Weights of a small transformer language model.
Size: 3 heads of 32, MLP 192 squared ReLU, vocabulary 4371.
Architecture: RMSNorm before each block, some layers without attention, local attention windows, exclusive self-attention.
Training: a variant of Muon for these matrices, 123M tokens, 6473 steps.
Each number is 128 + 32 x the weight over its row's rms, rounded and kept within 0 to 255. Layers, rows and columns count from 0. Numbers have three digits each. The size before them is the row's rms in percent of the matrix's.

# layer 7 attention value, 96x64, rms 0.444, rows 84-95, columns 0-31
096:130135107141101129135112221115087160127137092125121124144118108123124086136110152149113139115136
088:076064074104143160118105139135066127050107132135127175091119149104188103137181150131154100136166
097:076173112070052162116141140154128188119115071113086075174128148116137090188099126181170141134169
093:152132182097072097147161108123107101106150101117103138190163129124123128173094162194081128162072
115:174087152141089128142101167126211139164093129127120117139148132161231187153146127149142124146136
089:166131119126150078099110101105093060116165153072140147131175120074147163086155172161122116152124
096:122192105159116127129108104081150090202178145084093140126115141095104144116065146107190085084125
085:151178127075112087112142143068124118123130093150126119179109157067157174107127149070075152121093
085:119110102158157155107122118159189130215101096057146156190154138110111096151105119134153080123075
102:105191106127071124091123117069160149119136069117100112100151182095120135080203129074147150118136
090:119140145112129187124099141123109137167193083052147124117145175095116112079104111144126106134114
088:142128122147146102060185167091168153114177167146120181118147101122131077020126143143170152050112
# layer 7 attention output (transposed), 96x64, rms 0.304, rows 84-95, columns 0-31
091:083123112139100125090141149154099161126181130121123114129133139101148111147130183163103154104103
114:112069080100134155117113185161087123083146162123143085108093117105160125183170144091066140133159
112:123180119063095104152168134153083143127141062127121087157162165164154109107135130191174115128119
107:174161177138045098162171120123138124132135091131105085179157120125117106165128137197090148141113
095:171131181116074088154127118049172116136113132133151099175115096104224170137140093152105139150110
098:124122143055114097078129109113113105119172156089148158177136121075133132137133150135132158135099
087:153182126172103122188115080048187083186147196089120125152094120163104092098084117138144138103087
121:146107130108083119035134095094139148145142095096093106152127156126145149121125120063057140157099
103:129090116168126161132158136152145074196153133043160141150112150059130111138117116109089141141132
078:115123064105044120110079125072139152104094073111169147140110163122148123100172158101129213150106
102:112121126131114222188084146164135105145156107087123142156147163114141150121128155118130105135127
114:155145142128117062039148134107172146093157124161110157131116143110119113091160168123142100053142
# layer 7 MLP up, 192x64, rms 0.315, rows 0-191, columns 0-31
098:118106143142147113147102101160140089157106152105158149117127125074167126145169136172174114172106
076:176151174176082103106182124148055122104132140126128141114125139136194196133149109071134137100055
113:133132141131127108135135071131095126132136121145137119130062176222153125153137200068098115143133
100:144109167081192120125162096187144133207111139138116151116095109154127132118119093135105080127145
101:086135114078149124133108123199101134098132160177105105120157144164139087153138123108083189138125
093:194052128071075097120117120137132111188074126123093108162123156118101152135092187090133111193087
081:118129097080135080158100083103108137201119117146188133147104146161180187133121161121097115181186
090:134127122153141046097108128085120140091134101127125071137102078193131083108115114118064119144112
094:139086154099159094110081156109148139168126079151130141142107140123204101133149120114159158167199
094:178111149090138113108179138123133132204138203146080123113163121132127135163190120129078063163074
102:086191049120068112113134136124128171163095151176139125106162109154070095092165184174134118121098
095:160154070130140125137133157090145138128078190167140149145132185133148115117155128144101118172163
062:192167100154074148157117160152073151151098121166143143100100074052129105138121075107142138126116
151:151119134141100112101148070130071133084123118159141146149139107137165056136129119117081050097131
094:188143130171118081139143106100135099109111108120206146122126136162097146142111148086087064117144
090:094158099115084147130092122151140134118086184155100157114183140109121100127160121055181120191120
096:161104136107128104107093147142137154128118153128063123080148105139194164123155146123153167110121
090:088141136184117137174122232160097133148118135162132161094131102116167102068141104142090128126117
085:122135142124136106156089094072118054133086129127120117124118153138169099118181116106096094075104
107:140132096133097134125159064140068117126100142189172110099160157175140084071158127148061149127106
124:106124081076126126110016134081099170137102124098118167093170138149122111093146118113155174120097
092:108148111102147107069077117112126116076113138136116123125134169133108103101149179137133122073099
132:181122132124133126092105105097130126123087088136127127136170154107137102076213152070189104188107
103:173130142104112119117156137106151109124084197195128110151182097175103127071113082103132113080090
087:181122124156119148145157099174088134123059122110167134106149151134157114143178150153078093116128
097:091171162084064101112127117125104105138095145136126103123161157077131138163132210118170132162116
093:128144155092101145125152104093183102106064141149105079153177090125144171116180129118172125170098
111:163156137111156147122051109154043149129114130097092188117118139135111160116102125188118174164100
089:106126124139169148120097091120130102098123103083095121124176129080197082146181128131191179160098
094:193158139113123082100116179124101171138129114161105155120130130067178135047097162085151089135126
122:100120085116071124096075127089043113190099130155149157132163161105138105098150155169131193140074
116:107158136154136128134069149151113079145170083108024128101187152122131120107142127144169183104160
104:093098120168138074146076074141098062119152175144187146155151138189184113158120153121146213102115
090:108125128139110157144083136171089118131090120148166135086201134139144135166137148091078124137122
094:152123186121192099108118157144139111148166133105129168090164104181159110125126162100149109050116
113:140121172152156153122113164111060162154113156081118144166117085061192103087146132138174149154115
102:105146154121091106105112156176087138134101112155183123050149164122052135120090121159161077096196
098:201105130118126124116105189196153132153081158159132179165145168064186163104147141139140134120104
101:147095111129135127121134150135116155130105129178096157177082094126170126108053116164124140078165
092:166069158132100103148146171145161125100081152168131144120170152128086135119132120180145044119125
096:164095075151162126150145130123103175124100153168129103127123107117151144136122165133132134184110
115:115111171207096140134133144188077140161135172154103123139122168128146118143159117192179165129128
060:166131134131116099180124129172068119108093118177150173128143115140162164140175119121165082133155
088:099100092072103147086157186128177091162130140133108130101138095159101096152197152097142116137131
089:110161112124120101135144072149116095069099147120161154146096117136131150150109167186103077092085
081:136200121129140076133083090123119058085131112124140143134160149124128115133109097127134094151068
080:130116184175118136139101129156121112193095106135192162093182161091156127153177102128089086145133
100:169149090126140084112145151105107130163105088127144079123167112158104155119118157185121140184186
096:135161149157133135148125160156128083181120164150107152156143155150127151068099109172120064168059
088:139148140106120185133161091124141132174079120201130136116092107172164088105116110154104227157140
108:134125152098082138142151145115110135126123147141195094128115159098157116071145118158105111201162
090:180105092081136106142133182169150149112116111159172171107109089109168142158127089166181096135135
108:154114145103156161127139098143119059140093134104157172191106122124117103161082175183118157161149
102:153091087100144105127121176122124143198085153091141149146105104098117092112130065144136112185090
117:162132117116099130107101122170136128135188153154077111117131123165148193142135115154177115156156
089:121128129154111096154184161142083158121143111160086136107106061121191143074101137126112124103152
102:126134092064166132144174169180153145168135108117143115134152156095098104153089105118126128172115
098:182080148140139048103114153142082107149133143138188165144158157162152130171107110093134141089131
086:128123104169167150133138128176106148118087145095149059181119146180102145179103124125144090175110
102:150102100084122076106167097159147120111171085188180183130106122157171091114125149105167092112122
082:115176183129103069151145205156094136127166167106130128112113144170205143064099167151102112111110
093:106098090091102079112124126172105139137093120139084087105084173119121138123135195187175089141059
125:127198163128124129116126089176098078189168142175157133157094146131250173113187124116141121134116
110:140191152169068120098147139108056152147104170157077100150133130155139094141130140150141115133160
093:120099113088110135127174145133107105133157087123139109157075149163137170145177164110095096145063
090:167179136127134042122175109082120072092140158146173111117151118214171088091164096145178132145087
103:145080117103122104102145078175152124172099061130152168078156155133123118137064092134060057120156
124:152195099118122144115136132126092111220109095125146123055109170130194132143121154141133147086174
100:080153135124071102107096126114122140115057108138119159111131136166127077090125160137135133099134
082:123189077108083161129114110100088125079118130131188137172150154171118072177142139112139134151093
089:127138061121139127140147091112160128184110057109175223122123097134136199057133149097099098162135
105:079161099099147123094055087156174105102138134149119141108177140159132130117169171196136096105148
102:185164139163152059118098043107094097149120138180157124119171148177200119147092121163111110124151
099:156164128144080162094073104119173103161069162155093145111147114125162062114192117144095111213167
085:154061137090145121092128163111140133088185094159184180105121134172125122105110108092149103136149
086:114073140133137169108092102170128147179107112145141139109162098126158100142161087183170167157134
056:111130172159139084178079167120132149121094124161143151073106113121144162102207111157140068086142
106:194163107158108152131129125130085142143100194148147136123113091175105122106140106093087137180152
087:155110105107158075138130061118094071122118133115132112181134162148100112149117122119141139147143
107:124143104119077120110164131100111159128093121108121164137199118123118140112117163100138119123100
084:138160147124089132117113151124118137111123117185132095166108130157150092146071112107166189201142
116:078123131028099134103150140143173127169120133163100149117126108166175086130198099148124120124115
069:067157113129114125089142078125077156149121116108171179097111141108114083172146148100128088133178
090:117154110029187159109125156155086133149135144067144167119160120153147072142142124098102133111136
104:177122093177147133137143111089138149173162148112183167140143104115209153100156117113164120120092
086:135086106138110105103124189106083081130140081128162137172147153192112125156110081086128163093097
090:094103187062181117135110080162167109154102137097135105060166124116152088134126131144106135057174
099:113160140209112163131173114080085169103115107077074169152145165110121099142135123168147067157120
093:119140110165049114139114094101046114154168158115117181140155165150080129138134089109116182185125
080:151183139119042115104139076140093143153155114207080100149148146122075119165178150098176124128160
081:171180134188133147150153159119112109136144134196128133137077143166183157111160114121113054079156
104:175140177127092135128082106105118091087138165134145096164161157160119098150123117128069091156121
094:147154148137124170120110054123075089097088129101093142096138122154137096054183104103171096175118
064:064083157137096115167109094130087121129098123210170117054151147136180125142171093110129171117140
100:174095138135135094138153174073093136154134087110112114117152132105119129128092104121160139121138
091:148157133175167118147131114134087153193046129145146047090117091080135137132152136148098092100177
121:150108097128120121105139088144115157092090179145136122134165158171173147157156110157133097141107
106:112177139119129082093126168132169138131109122159123130132116137141175113078119183175086122199118
121:144135160154139103129074150144119100091158142095164165191092125171127121086114099147139120170103
112:139078174120078103121107160116129131136118117164173104178102108119174125094116144102134104156140
106:160152116090166094072103047097160141147129094140165120069087112139178155138123126150159133123183
104:104116071085067112083097084126089073065116208074104150099106144178103082068156101105172136111171
133:138184159097183085136132139137156111137087135148163113120130123097114122149210159113098054121145
080:137133096109137121090089114119108100130036122098123131117104120186126121133140167097164150181134
100:188155126138063129096190126116092129153167161138076134129131090083127084073121117126212141176112
115:157124112098058094111125142139116128150133167148062119118183139178145117142116115106168170146119
087:200174156141105149111154178117110137155115177137175143162195147132114144083164155142109156098116
072:077125082132104134085152022151100081146163123159111163156123079114134105138120086127098137106150
095:147150111105145095123122135116112135141138156194121204137116159191136098105164144141097156194125
069:118117149126128126163141138108128112094077172185111122201171156172136196134118145103165112124117
122:089197109082081124110136133141135130127137140181094096147138129183125103087117100105146133164088
101:129094110142103113127100133132122100141053112123113136100170171142149135169129096112154111119064
099:164081127129156079141178177126154117161106124117104097155129115110102087101139144153202107138091
097:081156083118072156137123147126108067113150203148118079135160120147067117159189118130158167128122
100:113126095147175089110157069151079118118089071094136119158154153162155159133133104115164099136145
075:128188114146191100136138084126093130102074138111164106112188114079109145092166117122157103115117
079:079120170129160098126173176150136122167114159160129099108121144127139120150181113129182102140104
089:139180066107076127143097154077083091132046098112114149148140125168124075163115138091123153180082
113:125127160149080107114103088176072120152165145146116096101144160144180129138180175117117146077126
109:111131162112123127120179098141114122152086067130160155127131153137140121148131165085142065221066
134:167189120074129137110114154106172169118108147190169137109113142152144076121086173122176076124133
097:119171168103082201112082193137138148152100157135129101132155138175129122121134085140143168117076
116:138100086147126068106077137090203100148101138139161113123154137133158102097198113118180112163086
101:141172148157165093098164068142130160111178117146198142089105145143171112112084155129168095166137
111:145142130123135066106141121145156094142141089128139143145141123110128137201239159127177106177086
096:185166156098117080121101075115068080098162130101156141089179164185100151153183146109136077169128
096:178171096147148117090121141095086145128152127152098143093082098186149112116124109198128187178129
097:133160084162136119157148148162133171141109132139142089035166208058130170120150114097141145159113
110:185123147166110073128105139069101144141103143140182169126093101149132046125167105113095133200148
092:105121119126124075160124139173072084184124128120192179110144108154141114082147116139105156115165
105:119102153132079130127080097139127087119133147171179130178187130143114127107134135165119134162098
057:123146117158168052163142137161090165165057137106131104152111141109132140135118138113095074149192
081:152138137142149104099190086110127127175140084138092224156137088153104118102084172123097122114171
094:093172145113109079123112153112110153111124130203137141158120118106143120092179165172138125087117
179:131120140127044130109133096195128133175139148130133134185144107122151107137113135156130057181126
083:167120142114112110114101157132100130113162140082182105128139167160121125179161106079158157158128
112:092202138121066158148130202137084155142098156106106098138193103069107111113096130150120075115070
073:112120182059116089123179160136118130146147176147195105093155153166090145145105122120117157169086
096:121139138128108095117141115121107131122091162137092231116138141100120087158121056140182083138164
114:103106155111142103151112148097134134148135095114096167136133114177086098092188103069142163178113
064:128181136126074121138121099144086112084135198143186109071171157206069070111149099126147122125147
107:169121093139139077131113096139132082164136151192158164111147134135160097119104069121111181118122
100:146117166193068144126095202117072144162111164144127165098153068121169091096130108105090110093121
101:105142145140138130136114070120112080122076118069203145103134169138166137112194148094107058125054
112:143158183152110116131134164102064137190162079127132140132099114121161186134126176123145161133075
121:109159197115097102116140117162047153175124147107099168136150168126100142057129117157138102119168
081:183134085103089058122110102078121082108135118157103134122156108094155103128146164068105096090112
089:118142141110076089108154146093141093159110180117153147213166131146141134133116108104139160104131
098:092196149115107104114132187077084148130135153118090150132141143171121119067119145141150169104171
113:156093153144145151124111120091067139130178120165073075130131080137183145108134155116144148123138
066:167085118159113138094110111117151080116045090153081085154188090117122074182138147134195137087086
119:155085173145102101126146192182106115166058134068137109068162106144113170152120130093153043110141
090:190109198133090141075117089156081123160135093098153183094110139173139083106107086139104178132150
064:102093145096131147151117105159111121148101067140161164055170100129168122174150158131089080162132
094:146196106205073094125182088145154108168119122179124121173167088103174154138133170140096151132152
106:127163133114136081100185154100104133148159129164140120088115133193147135144101095178167146147107
109:153118122130120136066114087144152157162109128142135129119145163196174123124082091171075144087178
086:106121101131175118118094078057127124124097105070170085156191135173152130195178121158190103121176
096:135121118128083116078125164118076121128122099181112096114104158141215119078190154200158161158096
077:090144123080108154149044136110168117131100084194109149134157136150135122076218119148063155097136
197:166124094116157123094124138108115141132096122161162094148135091053124132119131146113164131155045
119:156112105129136086119128078100101115163121125103194166087140185166249152181125109114088115132124
108:136113226120104112074113123158172155176110152140145209118092153133143113144104121154119174134129
119:159169152110142104134128164103101147162170213131175084114125147133107138088149126138157126211123
100:189168162111110117137083107117146084086156169132113159134180152139142074109169124128103054099086
097:107067156091078110118156160137109139110051093159117127148186146175157189137141084084184111088165
120:103101102130161072121062086104132115158160089180136133089164167187180147176180150128157137107163
072:146141149126095149137069166127124120131153115189111146080120079101125133107126111162112160093153
102:116086124059129166129103143147074142142077170115117112169167166131064093121111115133146141174167
091:106159176194085113146169161146117103160112112105126145155132143173156106116151137148161082133076
131:126099126142129117131126138124110120101078086140083128107143111120146174117107143116144117123170
098:068181097124124128129169108116163126177117142169112118150129115155186105137237157107151145158082
098:086127163121080090103118166109109125105097145103178096126156143148128167123107123067170130049090
120:127132089155150092136179112142112092153158145121128145123095097120157116106178119120130142214178
086:144122114060141170104082103119151145118184154127109129076117145151124098082152130106147115068059
099:162191126116050101130150156195071146129119094108074136165110128090161155115105101119127070133112
080:101067144083123089148133126107106122122095107103143150106149151131137128116199133118178074195151
085:133131105142138096107073090126108086097102120145152164187065122180120145148120140133099107164134
105:174160172148109061152091197163084110111151139151106136142141120132168094086110118115090119155090
132:156149143152153134124145141129072119118099141078111126120157125090147145063089061086118084110060
119:174151122126125123110182133115072136134115165113160116107110115167149095073134107059139070151135
107:102089091116088136122108123102122066102145175136119108064205118184158090177201117141136166129166
071:096104128116094107108106134086154128109173071150143166139118122156173145173209202147104172103081
080:089117081106106135126105079134116115108136138036156136117162115161121101122185123145137127182126
118:134163154193117112127152158093130135162073092083185122132149144138152055136169134079114031138151
072:093141070063083193140140153118122119122078088102166127143138161083131110127188120079167151115137
086:073103147145210063114046106149116132125137105133095087135193130143152115077107124101195108129155
084:159094135153118114124041109183078068109198165146170147163135159164195138163101098078173170130117
140:124121123135150127128172200127094103125061140127132192132130142160151125129171120169189101119056
067:135110135095189116108104091136083115168061127095136163133124127177140156107106128087066093122116
075:149143057154100128160125095093119113128144142180156120152125145102132152134172139138101052112148
101:194153093054159157115176159163114076167162125159083133129120139124156079150152126124131149195135
# layer 7 MLP down (transposed), 192x64, rms 0.167, rows 0-191, columns 0-31
106:126136147139071149077077134106108124107135081146123127147108098151103161183109146068159149128143
078:160111075144133216126125139155089135085180201116085085081130092093135084077155143131133188123124
085:088128073149058160096161126172150165108170211159086116090132105100139125136136155136090162173061
102:187139130134148166095106115134152133135097076172095178118111090090140175153074099160104112117091
155:140154101141176090172149153135084107090124118134152142085150118122140153085099132136092178162189
089:137090142107168108181067077152145155138141133071107116128064113190100196145118119142128110123137
085:177102177106135163083115162117193119130099139090083133075089104126141145120095165157126118111079
107:137155193181166110098104150079122170064173096148118114164075123128115136130099178113141118119151
101:169090155182177091176134100156102144147163113088116164078109113083132096151138118066139151134176
124:027136125146144140151178147083129087116140176085151156186148108077122146124114096149113114059152
119:103152101153108153161105106169146136154095085119140095121083145104074100072121151199140090112131
142:112082135141104124231111184149151194064145083096141154151048136151152166098083133095148143129136
098:150120138211085147165132165114100190134108117132089118099136070116096158148166126081134115116164
071:117141095123165158106176153099108111150139145164046179108110095093115091163121164168081133107078
103:063149139142176154117104129053141148120145127147121113134150124141091132155141139088060124084098
089:128153068149171200148032184125104154110130163089139140133058089124088162154133067143149144120093
084:114137109113123168035124154082186158067141135134133121145171135074099115125103127110169098121112
093:122109071225136190162161152136139150105155089154187114132100138108126145119119173140123086157110
098:128120120153123171149108118106126106090229135139078109124107102101076131138146118087070125123118
014:125147118137069111104150090132156103075099148103111145158139106160119125133128060049144105137146
093:144114093150115123183107107144164145158133103130115172113125097123075100109127096057103178091167
087:140076122171119155127130097119107148153091144133105123099101127109145131109062149117077146157109
082:118109136144141104069129110112124187115149129112121135113088142134142112140147071139099147137086
108:140106152155114138127203127114167113135165136155059163154090092161131177125074122083100133141149
098:152182126126137110165143153162148146136042073094118129101088185138122171139165142091142141095116
093:186114106134106060102142089148120164143118145121109153143141145084123151180135103121127127083097
130:139174157151129107138177087149150083085123125175098109163145131089085199116121130086133125101156
092:126140132150112185108123133057103119109172108085161123134152064105127176152173053149120127141117
113:087156187176193175153116198119138166128152227154098138138150113104121147174108084132180189122111
098:112098098085140085153149077176134165161098141175151123181129159161056121096102175099163153100123
020:164139087144172165107114151136196146155109102112117126142080109128165085137061227089099180138164
092:147150110115208188154135151119179144108142115103168120108121182092174114108109126085105132135101
110:132167164105133122189152113105095095132168194150124119159158096112162127162128147106150064127173
109:128099146146059181062123094153119175091165152099136087148141124131135124085085119130169092150163
093:122091143137113089122138118143134151154116136129139179132185101083142142113110162104129118101122
085:060123107156143146098161123180167143103083172153122141098135169145023126149126105097109109142140
093:098165175100113146109148141100121177147102145052120133108133112178096171135068107167124137135132
086:134124127112141121073113130125152175169154133158110142191167134109098098174160181126158134151103
101:058139179115082145115125107153159173050115080127079146120090123125094080168086063150118088128149
100:113137151099120139142140144099200147092136133109130103161155147104074122107108140171134094033070
101:165091088164121171135144115154130151092133122168098080134089108142152092177131122080145104186129
095:126129146076120137083114088195106136130136116174135124079087158145107110038164163161127137105122
095:084107179139125175169152128182142133119135158101111147051169116107156163127126108100113142136125
129:123118109156084130207162170111134117158171122132105117130118109042061125142133041080148127128093
093:092125101090127093127073130118119148123169153141124155120068130153099123190060087165073147040115
097:151127093113162134177150122141146096156157063166102139147069119123120204120181152084090119099082
099:123120135106151114208133152163163112168096163100149112133134078110096138176159088110119090120147
103:069131088136185129170177137131146134117128089132179126143179128121072135132131099179113124171067
089:153114174106161190142121136131159098169087163106082129165089114100108172091090114147044121088138
107:124094153102110148078104143087136232134113145075097199173147120140131104111074139119149154162173
081:101091121161106192162201068130047095103078160151093149121116105115095139160121087161106168100131
109:146105094043124112067155149148104174054133100138101155100096155140116140142120097137120140046084
107:142087113188177131054110098106120134104140070154149135122078142089120053119139120145145074107148
123:107168086116178162134168190122105145168106160203096149104095130146125083150146095114083185112057
098:133132098123076123098142121117172115095099119125128165100110096128125138111062117135164194079089
106:140134120128100170130149146168123153168132158113062154161127125077110194077142108073123114079085
089:180113119174098115154088118072128112096164116197105118122129114125125179108186177120083117108103
113:090135117156100127172167132118166143170123161087174141182128157132106158124124058089144185135124
100:131086132123101162168089113160133123128100170126119111124113095116138133123119132142170195088100
119:137127135082094117164167081185152071172173136165127176145064134151084127120123104052105103096165
087:102100126125136145114100143074131186103130161135058151089121116132082119123043106082086093163120
075:100152126199173134171145097130152136127166145043097145156143140120103122143100132156131160122075
099:134150149107162079095153139133133182069101133197162116166091182169137093109148162100155086093121
086:124132113149141142083134137120146142172152124110160122118057108095132063176180088151141081136055
100:108092056151155114200163148125096147143153097179099069164114149087166134130108097144116138138108
089:112160124156143127204112152149112143128119157115146067121106130080133151148166078167159126133156
097:109162166096108089098188058167166103181153145150125132119123159109092169117116101085135151086185
088:147157161135196142049136136143110127163151155138114097126123111085133125141165117207115184070135
094:127088152106083114193097145094146093137097141108123157087098144092099109141159107102165133123073
097:102154098150108163194102126103136128112125104122143123173169149115134078136139171129096073096072
086:142106132055141126090144123127124172102147108159160157145105155070062060095130171133122154125079
082:097127074129166122149138109130117160060160139139146124121118115087178138104127154119146133157146
085:082152122124161117102165092121168122114092114122144098131151160113154148133131160164118122120131
101:120106114110072168108113086087099146093095135150156139133145136088132157119107147065082127158067
132:128100113171158126111094132104127177130073152093147087111089167105128116096151106118106186128167
112:163125153099093122093138083138091136135155131095143159113136147047123158123040175102084152133113
112:098102135154169103255151206129159157125122147121123108124130117112129189125107117140129139113135
090:154145139119113161151106103119153133100141088153199161091168192078120119157079139169108075104146
092:140194153140132116156139168139126171102086116154159107182135129124128158117157179173141086139121
107:135110151186116106135111097130131148090136103114110076121145108111132144139111054132154200128140
106:135175099156093116158160111131122146121105115184149112203107183076082167144165113134146136096075
112:042128098139154085158179181059159127147146137108130183156099109086119123127121087117087111115217
100:147126179123181098132116167145154071093157129134115106158113147183173153114101147174166148154139
095:195142110184115123175072061156107162116109084108111079108117125104164177114113148154140093115113
079:133172125140138127104116159093137158123152121072148147103092078142148101155105170130088112241198
126:130125162159166129166126131104131195114125106109139174126139106172120165137111105088145188111110
089:103100097127130134255160128107148122171077077074143106159099117174162112126116094112133140124133
092:096138119176141138098149105095119141122120182193188144168156095147184117135157115108071134127146
114:137129183094154111149180160103162126128125130102139164075084129127118143150101123099098116141194
093:101139154160154107120122189168122121127179181077133065133162093118145117187109108082103128074159
069:139139125133126127147172139086133184160126147158095084122104121079123147129127085131177087177150
078:166110119113117179113172160067130153165100119151114109153196133166087109196118093122090076153151
097:152144117137125193106128132064138124128132140068139110150131103120168130165123064099151157144151
091:126098158079122122183105097143176166140107103172123100092074145093139162150085129106110112125073
081:159052132124083180065156147084099176164151127107134111146136102056122182138120142081125160099102
089:168120167161160130168172108118110130153174153142107119120161096083116157095092118079076162183109
027:079141106179157152108179169069136138127127174154082145149149148130165152177085123147144094139144
094:161075133139160060151088127157112142089087174088171149115109119147072115108133121123136177176177
103:121151161138151124068140157161162152121093131116100095138074080121152174140047091055155059093104
094:108091155153156118074116121091131094097182088137156083135061104097136060079145097109087171092182
080:147161162151147118186172133058144166098144076145111176104122114127145172132121176208135134131148
090:116141110124136110091222132169108107104205138114203158108055096081033144129155127142141106118080
113:070098149089117152174185111095184099139168167131124131157142110117128120124158071121118131045086
105:103104192100173122148208111114151057137126154123094144117159064130146155150151092097161141177114
087:098140165140106193122154112172170110166140124100196104107161061105153171152154058102119118160087
090:049093135104100126076166154103135175151168201114082084156110106171114108139144090120109164122096
092:107113143156179178165148117140079119109119149102109109181171109085119141133070067168135189151129
118:155110092129090090118104181121131104104133111185171180125117138103150153082148167138152081169143
121:132180142191171177186106148119126132124140118169102129125116142144155100167116100203128199122199
158:123118175132194140117146126133111112112118140150152129153140161136123178130065118084176143091157
084:142105067146134077121120132123136146127113132112115078075082190205151097106116136149169143059203
111:159101113160154136087134139141133116131163160082123140122172127112112196145071157105145160074123
106:130136172132164126127111107150113114087140147103120116129090186150175144136072099149154094181111
144:081129141166160155202152129154157151066168142142112100137097143143124148245109092099171165136156
120:077113157206117158056089142143155162133108115096157199155142160114133119122124113147127149156131
107:157141161159154172118155179086145157165090122050112146107165136160159127160139099151139136137135
121:118128127130107106190173135089108175141142104141120136154126145125128095126155100102165126170063
134:128151179125170172130110120083166092116121116099067128200104117128078177154129171075099142161117
095:129155156108217157111144109139119145122177073138106016131149127089067126146111109083087139107124
095:116116047137151108155108160145170098130160133160101182173148108199147214057126181118091194103154
065:156148176158176153100155134137158088134219093160136158103119064112145154067095121113143165110130
102:119159158140121105147129125143142167161123088108142191188116120011160129116108028109091094147069
097:120150136113053159183164166143114137102146156077105144102155121119120135126165126152169159133167
096:136066136165113084144127092153142170166071071131101098108094163196105141109091090087107159193067
077:169119120103130106098096126146157168166120094131107136112128110114117140161128128188141107211132
132:170152137104137072180155132103094108115153148160140126166139064139134130170147098089090147105096
102:161094200166191033130127136158116093156165110133179123063147089164121148129075105155141130091151
076:149143120134154126090149161068131200115116183062153138149095140111130140142097064129129144125106
093:069104129090143189130121154091134095167109066124082112136098088156118170138114136093096186154130
106:097131080110146156167144097173104139163172162154100125197146118091175126142148094109142093132149
092:168137112120167142146108077117165086144112145130095137079150115078127161116131102101105136134158
134:095158086123117146255134113176116107077152116121139086156075139140121129151164134159118092151107
092:117096178113129076128118152107096110096169145091073127175111105108212110133101148147114069160143
107:153101127059149117246126130114144107147058126118101140138115139169192138158116096147118162070168
036:122165132091146167103074154082120116105151147120141089174136097137121148181170095150126122081158
100:129135123100159206152130173107185190112145149125126116118082169104100083108113113161112145161102
094:140105078069063145116098140129119135041100093134124080192119077082145144138074124117155136113099
086:107150125123142100197144089167168128083122144092143107125129140107101167059134069117114181119149
097:120125106204173190136169080146158065091134089090112124110114162167150137162121142117158134083136
118:124154081182119120079164158107109100145149137100102137160141107131122157126142163097078153120138
137:089143172117130142255135137142166132096165182122117099124124117151085135124124095123151195133148
105:127133144116123099114131139052168143106110153149112140111113165162163207100132103161129099153143
122:066082082133150123255170163101152098111114129141125106116121114144133129131111105131117109083164
118:078126134141114158197111101099139119105118154112129144144127139100071153154164137121116123138114
093:188092096077135138150121158106138152125157143179117124161081075075147190134083145112141145102069
089:125092075085050147082179207119173134121169170121115119094148060139156125158133167124154178097134
077:147101182126181179031145131038100137131113133163090086121144129074114179191105179106114110158108
077:182150076157149078079165147094106149067132132096149098171132199134100152140115103080115038103109
105:157147141171172105122113145110140153168167134139129069171133157118097150135093117129110112103108
095:130115094132109200099126157141177129127129132117154121107170081132142184119114116148165185085127
132:121109121135189132151147145128183108129096104139095101129184123122131159210051094116142137095161
092:144186105148202085086099127114155169113145154173174167117176189132112056141035150167101171120159
101:089095161116150126175157106146095110121101096147116150173099082126096094146132157082115161168125
104:080146145101149115216086164097115153118133179090169144121178110093107144134111105138116071087104
087:127137159112125157088166095116117128131152158093052180100131104106157140113106069085080090110139
106:078123137109193156052115142123122169130139152137154057073109088131120152165118121141144150145151
091:160072106155149107139083141144103167097121153134189145131111088124120101129099113083138097114118
115:117127079131117137180108142129109195149189166114114099119154171095104122127111134144180098100142
019:091147048107048111129098129141064119149097117117117152105128153145114085088108115104167151110110
118:118081135099121137253131147103151109092163136104148118098133093148110119125111162116128181111153
041:100113156121130137129171108123161124113104134130101053085130148090140161106107133107121081105165
071:145084094117096131137121109156172132084158127199088144129132124090108100085146065126121155163135
083:124142149147102148166168110125108084057162091077066107101089114126145123152121091110123181131112
098:110090151136158122095108169063100126111123151111192129069115135089087141134164065097061207106125
100:080134142158142135158113118059181100147150155150096133128133094096125115156117142115108132151107
127:081131204153131183063082182122114143063179155147153164170131201133159166147119137099131161068131
147:134120066098115090133088139113185106167187097137133091097114152129135115176162118093143085130152
080:101187176156111144091087153162179162084078219116139087146113077147070157147100123162116151104145
090:126107151107146138026129103083122129117185117163133179152188154119096114228119116107122157145132
084:103129105148126172103084142169153107129114181060115082221119089149191098162118106161149119136121
105:101091092180096139202157135133182112149100165149083090153151108123140127107114109077109132155203
095:100121095119119111143155102137151121107119111133109160144152137082167110192178096079141130145172
093:117113123126143151146172137105121147137160213084107091121059106140157138099179080107130194110069
089:115164162129060123088121100126101136117102127108103098106125090124119150117165207132140105155043
096:043090100147144179145189146096160074089162124093174147118120106089106187130133152110058102172113
102:074119126136096126091140123136119140129147222129105173125123136070146194154111113100087183109139
093:132163153197087165064118132143142169166163147113151136132119123075126116149145100149132137160154
139:079140188180131158118208145134109148147082138103087138121148121115134190113136088094144178104138
088:170121129160114144151203138130120155102136165147090161093146119119154075138069144172090129181174
108:142102131144111126042133151164163153110128140127136111156176142095062130109192153132110122097169
090:088106107136128152087110077112125138164163118093125100203081140100123102186197133123181131074121
147:099092106138130079142140126154125182082122124104161121109174102145122150207169183127135203136177
083:121142120111121159217098098053098097140167134158102113182101071112121124143104103165136155105138
130:080090109121195072143150155061116145081097168136089152175153115137125166140214097141122141134106
106:158133155140130110045131135111197107139139100080078177074121152102114095085097083126144166111138
092:167136167111167125206166114173168151145135151165092079204138102124146138104088162155138146109124
088:107116124117085144177143119072142091097155110125129120111135083100113108163104106118135090166119
103:065117179122104136167118098133127127100165187093140120149095131148151114141146159144117200147141
018:119122145127123227115110127106146183075090155100076106162163088182087126147150125122095115114162
128:088131090141099115223144152059111124059084101127123108129125136157135160102125133139117133118184
068:121164072114161115164118173106122093077152136163098124135112130079124144172142128129109084098138
078:128138135133121149139104108063161144068140172097089144122083168134058098098089139153116160124140